config.toml
num_hidden_layers = 12
hidden_size = 224
num_attention_heads = 4
num_key_value_heads = 4
head_dim = 64
intermediate_size = 896
vocab_size = 8192
hidden_act = "tanh_gelu"
norm = "layernorm"
norm_place = "pre"
norm_eps = 1e-05
positions = "rope"
rope_theta = 10000.0
rope_fraction = 0.75
qk_norm = true
attn_scale = 0.125
bias = "none"
tie_word_embeddings = false
parallel_block = true
init = "uniform"
init_std_qkv = 0.0292
init_std_o = 0.0
init_std_up = 0.0292
init_std_down = 0.0
optimizer = "adamw"
learning_rate = 0.00181
lr_mult_up = 0.829
beta1 = 0.9
beta2 = 0.98
lr_head = 0.00981
warmup_steps = 369
schedule = "wsd"
decay_fraction = 1.0
decay_shape = "linear"
final_lr_fraction = 0.05
batch_tokens = 32768
max_seq_len = 1024
doc_mask = false
z_loss = 1e-05
train_tokens = 295700000
max_steps = 9025
dataset = "wikipedia_en"
Each number is 200 + 30 x the weight over the matrix's rms, rounded and kept within 0 to 999. Layers, rows and columns count from 0.

# layer 8 MLP up, 896x224, rms 0.0783, rows 841-895, columns 112-223
196,202,199,204,222,226,204,200,181,136,261,220,192,173,114,217,144,206,160,235,191,236,212,186,235,255,143,154,158,208,244,162,214,200,207,215,224,170,167,198,234,205,190,218,249,195,191,190,194,186,196,242,207,206,175,120,230,237,228,241,230,178,215,212,201,183,157,142,176,230,215,219,194,280,186,203,181,160,209,211,175,205,177,217,157,230,186,178,183,219,183,198,207,203,213,210,192,174,169,255,152,230,185,228,193,164,217,156,189,171,226,149
207,193,231,218,206,192,206,227,257,209,172,217,186,192,179,161,184,179,153,285,175,199,190,229,150,247,211,252,205,165,283,247,181,219,163,163,223,211,149,184,155,215,206,194,242,195,140,221,192,100,217,195,171,180,210,276,200,211,206,226,196,161,236,219,201,157,181,194,181,226,257,165,183,220,199,151,142,176,275,152,181,189,201,291,248,137,246,207,241,168,205,219,261,199,172,232,210,109,186,189,193,160,172,187,239,181,258,175,179,192,213,254
203,231,185,170,210,190,231,199,187,179,189,152,197,155,164,170,224,195,134,213,178,195,217,208,208,234,207,149,229,176,216,191,173,180,175,180,218,207,128,195,208,249,242,199,253,150,193,221,265,161,225,248,177,163,261,196,182,188,190,189,192,197,188,196,186,226,186,218,223,159,198,212,236,210,240,221,200,210,185,224,218,206,137,206,178,203,212,222,218,197,143,234,190,200,201,224,247,166,218,173,222,193,201,204,198,126,221,217,178,130,211,245
253,201,183,198,212,166,230,205,187,183,200,180,192,173,176,191,180,184,190,204,215,163,225,231,196,218,226,200,176,280,221,142,200,189,188,206,141,161,174,203,217,303,215,235,184,132,200,189,228,158,202,241,193,248,192,232,191,206,191,235,216,201,246,165,204,239,223,207,180,220,237,216,231,177,172,146,210,182,179,195,185,230,184,209,179,220,219,125,221,243,183,244,198,183,165,196,202,211,157,179,207,259,194,235,200,188,229,213,156,188,195,196
241,181,157,159,185,220,152,243,221,158,184,252,200,191,197,218,204,145,187,246,178,176,197,208,221,270,254,186,210,231,238,221,160,200,132,191,224,194,170,173,250,189,199,231,193,167,204,230,183,108,206,253,186,140,202,214,217,212,212,271,218,198,188,244,152,169,245,219,238,222,207,214,203,188,166,213,181,230,193,265,201,229,203,231,195,192,173,186,194,209,192,238,207,253,164,220,190,183,205,231,178,245,240,211,222,207,168,277,185,197,195,165
235,238,165,163,198,252,178,218,245,211,199,202,173,209,210,151,224,184,171,242,168,220,196,193,166,188,190,186,241,242,164,208,241,222,234,158,223,139,196,187,219,227,171,243,141,176,209,268,153,192,193,263,236,175,179,197,194,190,190,247,184,161,204,202,172,185,174,199,245,197,226,223,238,222,193,188,159,135,162,191,181,208,164,211,222,227,167,220,184,189,213,203,195,202,197,198,218,183,248,149,230,272,194,231,189,216,150,230,153,182,222,198
215,263,168,152,168,209,196,218,231,227,136,184,76,183,169,203,274,181,233,245,192,214,220,242,171,212,192,138,190,184,260,183,143,180,131,133,200,193,201,169,206,232,248,121,187,195,206,208,165,120,253,178,263,148,178,196,281,129,176,189,176,225,244,188,124,154,205,171,224,205,231,213,187,185,231,170,213,201,229,141,189,222,216,183,184,212,284,210,212,204,239,259,246,206,184,280,209,233,162,228,164,220,193,173,260,181,183,231,197,207,149,161
238,189,239,180,187,224,186,203,218,197,169,221,163,200,214,166,195,214,170,239,217,192,248,228,221,201,193,202,177,205,199,191,206,196,178,175,160,181,196,184,194,185,160,231,194,169,184,159,205,172,203,178,238,206,187,188,159,178,233,170,226,195,246,205,231,170,206,202,216,238,235,175,198,191,188,235,225,177,191,214,184,170,191,223,217,197,216,209,208,181,248,193,209,252,222,236,176,234,219,223,213,194,204,182,191,223,210,170,202,212,182,155
170,186,188,186,191,152,182,214,224,130,193,236,189,187,216,192,221,196,167,225,215,178,224,171,219,218,207,223,170,165,254,242,171,167,176,185,213,159,185,193,209,215,199,184,173,217,185,228,236,217,206,189,182,204,214,152,244,198,234,205,242,200,209,180,192,215,199,199,223,203,179,201,238,216,179,200,248,197,196,202,214,228,244,202,216,169,167,169,151,201,188,229,194,198,209,174,180,237,162,125,150,201,181,146,200,208,239,192,218,239,195,210
195,247,211,233,218,216,218,185,209,207,146,203,130,252,199,179,216,226,212,235,185,251,230,216,191,237,187,245,204,226,200,208,154,241,210,194,176,179,206,171,187,204,175,159,190,182,123,185,182,187,253,170,216,178,220,251,244,163,212,167,164,229,249,176,165,184,150,154,218,152,191,187,190,190,205,239,197,178,232,160,208,191,260,229,227,210,185,156,165,197,246,230,204,195,170,243,177,271,208,170,196,208,231,184,235,222,191,200,187,187,237,196
194,255,221,206,165,178,228,227,156,202,204,214,99,204,231,154,167,175,229,185,165,241,179,250,215,216,244,223,143,212,198,198,189,237,172,184,165,204,216,188,204,211,220,209,227,157,192,166,163,193,219,192,215,210,214,237,190,154,221,166,219,195,188,132,201,136,183,140,240,214,219,204,269,187,198,211,157,154,262,219,182,185,244,227,188,217,132,197,220,175,239,228,158,210,143,198,231,219,189,206,205,219,199,185,177,211,175,235,188,216,164,201
156,226,210,201,205,165,217,227,209,173,178,154,186,200,192,183,180,154,203,254,202,191,289,177,202,205,170,177,184,305,196,170,176,252,206,203,210,179,209,132,195,279,239,231,202,163,205,216,209,149,204,158,185,231,160,190,224,201,166,222,258,157,207,194,157,209,169,253,166,180,257,173,206,183,210,195,135,158,189,271,222,178,192,235,184,219,176,181,190,233,208,227,215,234,147,220,228,178,169,148,206,227,211,187,220,135,186,208,149,130,190,210
192,197,156,171,169,301,271,197,200,207,205,234,178,218,182,167,201,198,227,264,120,197,277,193,216,199,150,206,239,217,289,182,200,171,160,195,155,134,213,202,258,165,192,204,198,182,152,182,175,168,243,178,213,209,218,173,187,178,227,179,214,180,238,186,197,184,182,200,215,212,272,252,212,186,195,223,151,213,170,172,186,147,188,228,159,209,165,210,181,165,137,235,200,189,161,192,148,210,215,174,201,267,219,189,211,211,162,211,147,146,228,201
179,203,204,152,163,189,186,185,157,168,222,208,165,178,229,221,196,181,215,234,217,204,228,237,184,233,203,261,215,142,186,251,198,203,186,194,164,182,186,224,211,210,211,180,174,187,150,128,162,222,212,240,194,198,204,211,241,197,125,221,174,160,246,212,170,214,214,174,230,191,228,171,222,239,204,192,222,206,263,258,214,162,199,140,250,261,278,198,202,200,197,252,233,166,185,118,205,213,202,205,227,232,242,182,220,199,190,194,206,211,243,210
179,213,194,185,244,201,232,168,189,213,226,193,177,210,190,263,230,144,185,201,192,186,182,168,193,198,211,179,191,185,179,260,223,187,247,238,205,174,165,214,138,245,181,194,211,197,231,213,220,204,165,186,165,199,199,217,182,206,172,188,207,161,166,187,172,228,166,208,215,225,264,191,216,159,194,181,179,199,210,227,137,216,151,211,236,176,201,191,141,159,223,236,190,252,162,170,233,212,176,153,185,243,224,196,224,188,174,240,209,221,194,243
171,212,152,240,195,144,181,203,133,162,208,171,207,177,232,174,207,190,177,270,248,267,235,160,216,206,215,176,143,194,196,171,206,247,186,174,155,157,161,259,179,228,200,228,194,178,193,184,221,183,183,204,192,240,181,166,182,200,216,245,183,164,203,162,216,179,174,210,183,175,251,175,206,150,189,197,233,184,227,200,181,195,168,214,238,207,204,213,157,206,196,228,179,203,205,216,198,253,178,209,228,258,207,259,222,169,176,200,181,170,280,189
225,193,153,205,202,278,152,221,199,195,168,197,157,170,225,235,235,206,170,204,201,195,203,207,131,261,189,230,171,164,214,198,176,201,174,211,235,149,204,193,208,226,221,173,273,179,231,163,212,197,214,144,186,157,218,196,215,235,250,184,177,166,224,187,188,184,150,234,209,186,170,167,230,236,233,159,173,167,230,204,176,259,190,264,182,219,236,167,208,187,233,221,189,244,136,229,250,258,170,252,180,190,248,184,216,170,165,172,129,238,202,184
230,265,186,208,177,200,210,226,149,244,194,170,191,251,223,165,167,148,254,220,225,226,206,188,223,207,179,160,171,230,179,198,206,257,139,209,182,180,188,253,210,203,253,192,139,198,188,219,165,189,196,207,190,228,211,252,201,143,143,220,195,206,206,252,146,214,206,236,175,221,191,216,200,182,187,214,191,237,271,199,203,180,198,199,166,144,227,205,166,206,229,239,282,153,197,251,192,192,162,248,204,246,177,187,189,192,189,218,183,191,183,209
229,213,215,205,234,204,216,175,265,169,199,193,183,220,205,226,261,239,164,166,145,149,219,236,221,192,181,188,258,247,250,235,144,186,225,144,246,216,239,135,180,187,212,175,271,178,208,179,207,186,250,167,187,230,153,227,206,159,248,189,260,228,185,190,231,235,211,186,198,229,240,195,153,214,203,224,155,190,208,231,142,183,200,200,189,205,224,224,251,185,204,237,215,201,177,177,241,188,209,190,241,216,190,147,208,228,170,214,139,163,237,169
247,260,198,237,232,245,216,220,234,212,142,227,216,167,237,175,184,184,191,174,168,160,216,148,218,158,207,175,198,232,211,234,169,213,237,145,182,203,142,200,199,231,209,135,243,169,187,175,182,214,183,214,173,223,169,237,195,175,183,217,213,194,186,196,205,266,204,265,221,211,243,181,248,156,184,198,193,199,167,200,187,198,151,206,252,228,206,172,236,160,222,235,230,211,116,229,175,184,167,152,236,185,269,163,208,208,157,207,214,196,229,197
203,245,193,181,200,226,204,169,234,192,138,207,189,235,202,190,217,235,167,220,161,218,218,213,233,184,250,183,190,262,187,244,212,195,183,170,189,179,200,195,188,189,210,204,217,177,219,232,162,185,208,252,203,206,185,236,199,180,237,195,193,220,193,203,214,204,190,218,215,188,224,221,225,223,188,161,182,139,185,269,190,202,204,206,199,152,166,179,185,173,199,209,172,169,196,159,195,182,202,199,169,186,197,205,236,199,159,233,195,178,198,198
199,203,205,191,192,189,212,228,286,210,185,205,226,259,166,160,192,178,210,191,200,191,186,195,228,187,173,168,217,248,159,177,229,176,166,212,221,232,197,186,231,185,221,206,202,190,194,224,213,198,190,210,195,165,209,178,227,159,201,234,215,219,212,230,177,199,193,225,205,171,169,205,196,213,171,216,229,183,199,153,202,241,177,226,199,207,186,183,155,215,187,224,215,208,176,213,218,153,200,201,193,187,214,239,188,210,155,197,188,205,187,183
233,168,167,230,193,181,155,193,202,157,172,164,191,249,179,164,217,214,172,220,110,163,224,217,213,232,187,177,149,166,199,216,234,193,211,174,215,206,199,188,219,178,202,204,190,182,187,168,148,154,193,191,240,197,253,164,182,161,249,161,144,192,190,168,233,193,181,129,228,246,246,209,190,212,190,189,223,186,197,227,189,219,223,227,166,216,175,230,260,216,227,195,208,233,197,210,139,212,245,212,269,216,235,181,174,179,234,202,222,238,230,181
180,237,169,201,188,207,136,176,205,210,172,167,137,193,191,224,240,196,214,223,195,225,254,202,198,210,199,182,189,220,183,206,140,204,205,181,245,169,205,146,196,219,217,164,206,184,211,233,209,165,151,184,220,183,214,175,179,208,175,138,167,202,210,201,200,194,194,210,278,258,166,227,184,244,169,197,230,187,227,223,158,209,228,218,172,177,242,251,219,163,222,210,219,269,197,218,259,188,215,217,201,192,214,190,209,210,173,168,211,198,130,113
222,188,144,234,177,168,238,154,207,205,168,178,197,229,213,170,166,184,186,229,189,147,204,139,236,200,211,226,200,204,182,137,173,181,162,207,192,126,193,127,209,212,200,196,221,195,104,185,197,255,183,195,224,227,225,230,241,155,250,197,217,217,210,262,265,230,145,206,205,232,245,194,131,237,213,186,209,214,215,221,145,205,186,243,223,228,234,189,231,169,231,180,207,169,183,218,152,181,177,219,180,229,250,225,243,195,216,209,143,183,254,161
228,230,163,179,209,166,223,186,210,195,203,203,172,218,223,197,206,225,201,187,232,193,228,236,181,205,180,212,162,178,200,210,192,201,211,161,155,191,204,164,246,210,176,226,175,157,204,167,224,165,184,189,233,213,210,178,217,236,179,198,196,177,240,193,165,202,242,231,180,219,226,196,216,199,187,188,175,193,246,210,194,182,198,209,188,184,276,153,196,253,244,220,194,186,192,194,159,218,195,202,166,173,173,178,220,170,197,200,173,200,208,177
232,210,179,200,236,177,212,198,217,169,184,176,192,230,178,179,188,215,236,210,191,190,275,230,200,202,183,250,166,159,235,200,158,252,171,215,193,246,155,162,202,206,229,175,219,174,164,103,229,197,208,168,190,235,212,171,195,165,189,196,181,195,194,193,203,237,215,208,173,216,176,201,221,159,131,211,200,224,191,214,186,202,217,193,193,187,203,189,177,208,194,226,170,173,158,222,222,193,227,243,150,195,224,195,203,204,236,188,155,208,228,154
214,200,229,116,225,244,238,162,185,139,208,197,213,167,164,157,254,186,163,235,189,208,185,199,249,233,255,201,168,265,206,168,239,183,168,226,177,187,190,232,210,265,227,198,180,166,205,237,221,172,190,220,166,216,152,232,176,229,221,210,229,219,204,179,231,197,184,246,237,204,261,202,202,210,249,122,219,209,151,220,210,179,144,211,193,223,174,202,212,191,220,234,225,195,199,181,262,245,188,166,260,220,197,243,202,174,220,198,159,153,209,179
218,255,223,159,214,189,242,226,147,218,242,190,215,196,168,212,200,201,151,216,165,203,256,209,218,209,179,228,222,201,178,218,199,172,169,145,136,198,100,167,261,223,199,183,255,192,204,219,231,213,217,227,176,183,278,220,244,228,224,242,177,116,257,198,233,202,188,231,205,228,209,163,242,240,212,169,198,181,152,186,163,219,133,227,178,188,180,171,194,257,178,256,216,217,220,183,213,211,199,229,182,223,262,232,215,236,198,202,155,174,191,181
194,198,185,174,218,162,223,166,216,174,206,210,198,173,155,208,184,209,180,236,180,159,239,188,222,227,199,166,201,213,210,160,201,115,172,173,188,189,192,194,240,204,190,219,210,187,189,169,242,181,218,209,216,232,222,181,192,246,159,262,268,157,240,242,209,195,210,204,202,206,225,169,245,214,228,247,241,170,125,218,171,173,195,254,243,219,154,213,144,242,173,226,215,152,194,167,217,191,226,222,228,221,212,216,197,199,165,230,162,229,204,196
237,226,203,243,201,224,227,229,219,215,222,223,182,181,172,233,245,186,198,185,182,208,241,219,186,205,264,189,244,165,198,212,228,186,176,175,246,165,201,223,200,220,209,172,208,152,167,222,191,166,147,211,182,176,229,180,198,229,227,173,174,230,200,215,184,195,198,208,215,236,219,165,254,178,244,137,177,184,181,216,199,182,204,177,178,179,221,119,185,181,177,229,147,176,177,207,253,211,223,213,187,241,116,175,282,169,208,210,204,211,205,265
214,191,168,175,193,194,206,194,194,211,226,216,173,214,156,198,203,256,218,216,201,194,209,98,208,224,234,205,211,205,211,186,170,218,174,232,217,167,187,250,174,181,202,188,241,230,192,198,195,161,182,132,216,208,209,203,194,230,243,207,219,245,203,168,171,240,169,208,213,194,150,188,167,205,212,206,254,202,190,207,175,190,213,222,211,171,218,209,154,182,152,195,205,186,206,179,207,227,206,157,223,205,181,171,208,255,180,176,176,245,240,214
201,228,157,186,213,207,157,204,222,180,220,216,162,209,200,183,193,176,231,227,176,181,230,237,187,208,205,191,178,224,239,205,165,163,214,150,194,187,197,146,211,174,236,199,182,189,205,196,204,194,174,179,248,158,190,175,250,214,223,186,178,184,216,231,129,213,191,230,185,225,241,188,160,199,154,202,170,158,226,219,125,182,219,230,239,177,204,221,216,231,212,216,247,234,158,178,197,193,178,184,175,249,227,154,211,239,175,195,186,223,181,188
229,232,193,144,177,220,213,151,238,194,197,215,220,148,167,140,181,109,180,286,181,223,246,173,223,264,189,185,180,236,208,209,214,222,226,194,162,188,173,204,153,230,222,185,155,201,193,207,197,228,150,221,235,251,218,217,207,182,129,240,230,165,200,156,188,147,164,220,275,171,202,176,215,172,228,177,202,199,163,212,216,195,154,248,228,200,175,172,133,230,196,209,191,201,240,170,194,198,236,161,195,210,189,156,192,222,199,251,168,185,229,180
171,229,218,209,222,201,224,207,229,200,151,204,192,205,239,175,165,150,190,231,182,168,206,166,213,228,151,204,190,210,222,188,229,195,204,235,216,189,147,204,236,228,215,158,205,178,194,216,207,212,209,207,220,223,212,249,199,174,212,177,255,175,212,269,223,147,158,179,167,176,246,203,240,196,196,196,144,253,181,222,195,165,165,263,197,212,179,253,150,208,245,199,263,180,208,231,206,186,199,122,190,220,241,180,230,152,171,181,199,202,137,232
212,222,201,181,220,142,182,220,253,169,124,186,164,143,191,182,215,125,219,184,221,195,204,201,223,185,183,152,219,202,223,229,191,221,157,234,244,233,145,205,183,198,270,170,183,189,185,224,210,203,218,219,187,264,206,184,228,142,195,235,234,203,254,214,210,214,193,190,200,233,200,196,225,160,241,179,218,139,217,212,180,204,172,153,214,197,144,184,192,191,198,208,210,133,195,272,188,212,164,189,213,202,222,201,264,189,189,134,128,231,173,200
212,179,192,206,202,192,146,227,171,243,210,211,181,218,198,184,183,218,184,207,194,262,203,222,202,224,229,187,210,180,186,263,152,204,159,219,126,211,185,214,159,210,198,211,215,196,202,183,179,148,200,168,244,198,185,206,182,181,202,255,211,202,203,157,178,179,176,184,211,216,198,205,172,257,174,235,207,197,214,227,199,173,187,207,206,214,182,210,170,188,250,229,188,180,207,167,214,186,189,169,190,209,226,174,213,236,190,196,189,214,244,197
169,185,184,170,217,238,162,224,234,221,218,186,210,190,220,238,200,241,188,205,176,209,220,174,194,186,190,235,205,205,270,200,216,141,160,183,171,199,179,232,240,199,184,131,194,213,218,186,229,216,207,211,211,203,226,188,211,230,221,186,195,219,219,173,188,161,184,181,224,269,212,212,196,145,167,158,197,220,209,161,204,189,181,176,180,176,254,209,210,129,249,188,209,216,217,188,209,189,166,172,218,229,204,199,202,210,174,180,201,210,176,188
172,207,219,233,191,201,200,140,221,220,148,216,180,245,201,199,192,209,203,210,142,202,228,165,153,189,205,207,164,168,194,187,157,255,220,189,241,191,186,239,162,259,183,207,222,186,189,207,157,194,158,216,224,226,149,203,255,205,139,174,193,216,179,183,162,154,216,229,243,187,180,215,211,159,180,202,186,179,176,221,161,212,219,256,234,174,156,173,154,231,268,230,197,253,226,218,162,231,195,221,218,179,152,207,197,198,185,223,201,174,174,251
246,176,226,189,182,205,220,201,170,213,189,205,166,198,233,207,229,218,208,202,159,205,220,172,164,261,165,207,260,203,176,229,179,180,208,210,222,174,189,170,181,182,158,214,202,235,212,250,200,247,225,164,188,206,196,217,248,190,213,194,172,172,226,192,173,212,183,201,190,197,168,153,237,252,207,171,246,198,195,177,186,176,246,175,256,209,211,222,198,197,222,186,207,216,224,168,198,219,184,222,189,177,222,152,192,221,206,192,171,215,205,178
244,175,174,159,191,217,176,187,202,203,200,174,184,246,164,175,195,238,209,222,178,181,187,241,240,222,139,201,123,202,203,240,199,227,191,193,144,222,193,191,230,182,217,192,169,186,203,247,203,194,252,180,215,195,147,198,250,209,236,189,188,228,203,160,196,207,192,142,198,280,174,215,209,190,202,202,209,132,209,210,214,210,203,238,185,182,213,189,212,213,243,210,193,132,209,161,159,214,206,224,145,239,197,207,184,192,189,169,163,181,233,242
196,235,139,208,208,173,183,249,164,205,200,182,193,246,223,181,182,197,231,224,178,261,202,171,211,233,249,214,185,195,203,190,165,211,226,187,204,172,220,212,212,191,198,224,183,208,220,225,185,179,189,154,222,190,198,166,174,195,183,202,200,192,202,167,189,183,196,180,226,220,176,196,200,233,220,224,181,167,239,199,197,201,244,210,183,221,217,187,144,237,229,226,193,226,203,187,182,204,216,214,210,220,219,167,209,183,157,198,175,247,197,187
213,196,174,163,227,184,224,229,238,224,213,199,236,202,138,175,194,199,137,250,193,211,214,209,152,233,256,139,163,202,197,167,193,184,165,174,196,227,169,169,164,223,202,235,237,189,188,152,241,185,172,159,199,191,145,213,256,186,216,199,213,147,287,159,223,187,214,152,184,214,218,122,243,186,195,202,174,196,220,183,217,213,127,204,207,208,242,203,243,168,225,224,178,236,181,215,235,211,177,199,207,213,187,190,188,187,182,235,203,201,214,215
206,281,205,151,220,190,155,226,200,215,191,216,208,153,185,185,218,157,208,279,272,259,238,196,222,249,186,206,221,243,180,139,201,222,199,203,216,152,167,142,258,182,188,213,228,197,171,159,204,258,179,196,209,168,192,187,194,185,247,219,182,167,206,211,228,197,235,227,177,204,194,186,250,184,214,177,214,197,215,200,230,163,158,211,188,210,220,163,137,176,156,214,214,181,163,211,212,227,131,209,174,191,205,225,178,165,183,204,211,192,200,208
208,197,209,218,171,170,256,213,169,226,145,227,127,196,160,188,177,215,150,215,135,231,195,204,257,210,141,171,162,153,289,270,230,225,158,199,181,179,250,191,200,235,217,194,200,184,195,167,220,166,235,193,200,166,240,176,197,210,224,163,222,198,162,217,173,173,141,189,196,217,242,199,251,223,222,216,240,188,244,176,202,181,207,209,212,243,190,219,264,226,172,191,218,262,193,175,201,199,239,191,227,183,215,184,254,189,196,153,204,227,157,197
215,245,236,189,204,215,175,200,174,211,174,161,165,182,221,187,261,233,173,251,208,232,215,200,239,215,161,250,210,195,216,185,211,163,208,152,189,181,234,162,186,197,227,179,145,181,146,178,203,208,215,269,213,157,171,235,225,220,211,212,210,170,192,179,244,239,250,156,224,209,202,177,202,201,223,206,188,180,172,225,220,172,233,192,201,187,207,170,247,172,180,237,156,248,212,162,219,171,210,159,193,182,213,199,238,163,166,147,212,169,176,183
241,233,183,195,150,276,187,262,263,254,214,193,169,221,188,195,245,212,198,224,164,168,210,224,184,210,221,233,169,172,207,212,163,163,166,178,222,202,217,137,137,173,216,181,150,188,143,214,184,176,208,213,202,166,178,195,194,175,166,247,208,198,241,224,137,213,150,204,194,223,192,206,256,213,243,207,195,198,247,208,195,220,186,238,196,188,185,185,193,146,245,230,224,181,195,245,230,163,231,168,185,192,238,196,190,175,208,182,176,154,243,197
236,176,196,195,289,193,182,197,214,180,203,183,200,205,172,225,206,226,156,198,178,205,225,131,172,204,177,209,210,202,216,167,182,197,213,204,161,162,154,208,193,197,203,190,180,241,172,197,221,156,192,193,184,190,191,167,223,204,166,204,230,144,166,140,195,195,205,165,231,217,190,173,196,179,154,230,206,244,178,233,177,198,221,276,259,240,185,191,212,197,190,206,215,217,239,216,213,225,224,237,178,225,218,189,175,168,152,190,190,253,220,141
237,187,164,201,238,208,238,232,191,165,182,205,157,189,235,222,228,247,205,176,164,215,219,214,197,195,242,191,234,181,224,206,232,153,204,139,171,233,198,176,209,204,177,219,188,186,195,176,193,193,215,148,191,187,210,173,185,226,185,203,213,161,197,227,167,258,160,216,182,209,254,150,207,198,234,203,143,172,173,198,183,193,146,239,267,191,208,241,240,160,192,254,152,228,193,196,227,229,198,220,201,221,190,217,240,212,149,171,226,210,242,219
227,251,180,143,171,196,181,222,260,159,234,167,206,164,196,211,175,160,205,225,189,177,202,216,209,224,224,236,202,216,228,214,216,192,186,213,206,191,207,188,248,190,201,213,178,188,246,194,105,210,185,245,231,182,199,171,204,147,245,208,194,184,210,188,164,187,177,215,214,134,207,204,169,260,218,147,185,179,203,208,174,218,205,221,230,200,172,163,173,168,228,212,268,227,220,214,202,190,198,184,251,245,237,234,266,147,200,202,215,192,173,138
223,237,160,166,185,187,182,207,212,244,207,216,199,169,234,164,180,195,199,225,200,173,235,205,255,210,187,112,222,204,213,231,266,178,200,188,179,150,201,196,126,180,238,229,162,200,190,193,175,203,228,226,210,206,148,220,209,182,156,238,189,170,196,221,178,217,208,187,217,273,196,193,173,186,207,162,211,207,207,235,191,189,181,156,209,218,230,210,164,165,201,236,188,195,208,225,214,153,202,216,233,272,196,219,203,165,197,245,224,203,227,158
245,242,206,188,202,151,198,181,187,173,181,164,135,226,227,193,246,230,241,202,182,169,258,209,193,195,219,200,197,272,222,243,122,254,200,207,194,146,207,164,209,221,172,202,225,201,198,254,224,185,257,196,184,216,175,265,234,189,205,214,233,200,225,191,266,184,232,177,202,227,198,187,187,188,92,143,173,185,241,204,155,158,213,237,223,177,219,110,226,166,224,223,262,217,150,173,193,238,211,194,196,221,277,166,213,200,170,177,175,198,230,159
239,178,197,252,166,179,195,188,218,194,169,236,150,194,248,207,219,206,188,221,171,203,233,210,236,199,232,200,192,191,150,208,164,233,198,214,194,209,213,164,175,201,174,199,228,193,203,148,234,192,198,241,220,222,179,205,204,158,173,140,211,229,197,186,222,188,128,172,191,235,223,198,179,158,213,180,213,204,249,206,184,207,188,213,240,212,208,209,211,185,197,179,243,221,195,198,224,152,114,174,257,220,248,228,168,185,216,170,234,214,207,163
274,270,134,181,219,191,180,181,220,215,192,167,149,226,157,123,215,152,227,209,177,179,247,230,189,235,194,193,205,202,158,203,194,214,139,159,190,176,218,151,175,231,213,234,212,185,144,158,212,204,213,156,153,169,245,208,218,200,180,226,184,163,210,264,210,197,160,162,195,198,190,177,269,206,169,169,158,209,183,282,191,182,211,198,216,188,209,199,261,267,167,242,220,174,163,242,221,191,237,210,263,265,179,202,242,193,181,199,191,192,212,154
187,192,188,225,182,192,192,240,228,175,171,219,198,242,179,175,199,192,223,227,198,170,180,171,244,228,210,206,235,217,192,174,156,206,205,170,224,188,204,190,169,227,169,210,166,201,194,226,176,204,206,173,214,187,187,202,181,160,188,206,188,185,217,184,198,178,157,210,195,167,201,203,186,213,226,194,197,192,203,200,203,242,220,212,211,223,134,189,201,221,246,189,209,157,189,255,215,187,187,213,223,206,270,245,197,192,166,221,197,192,168,191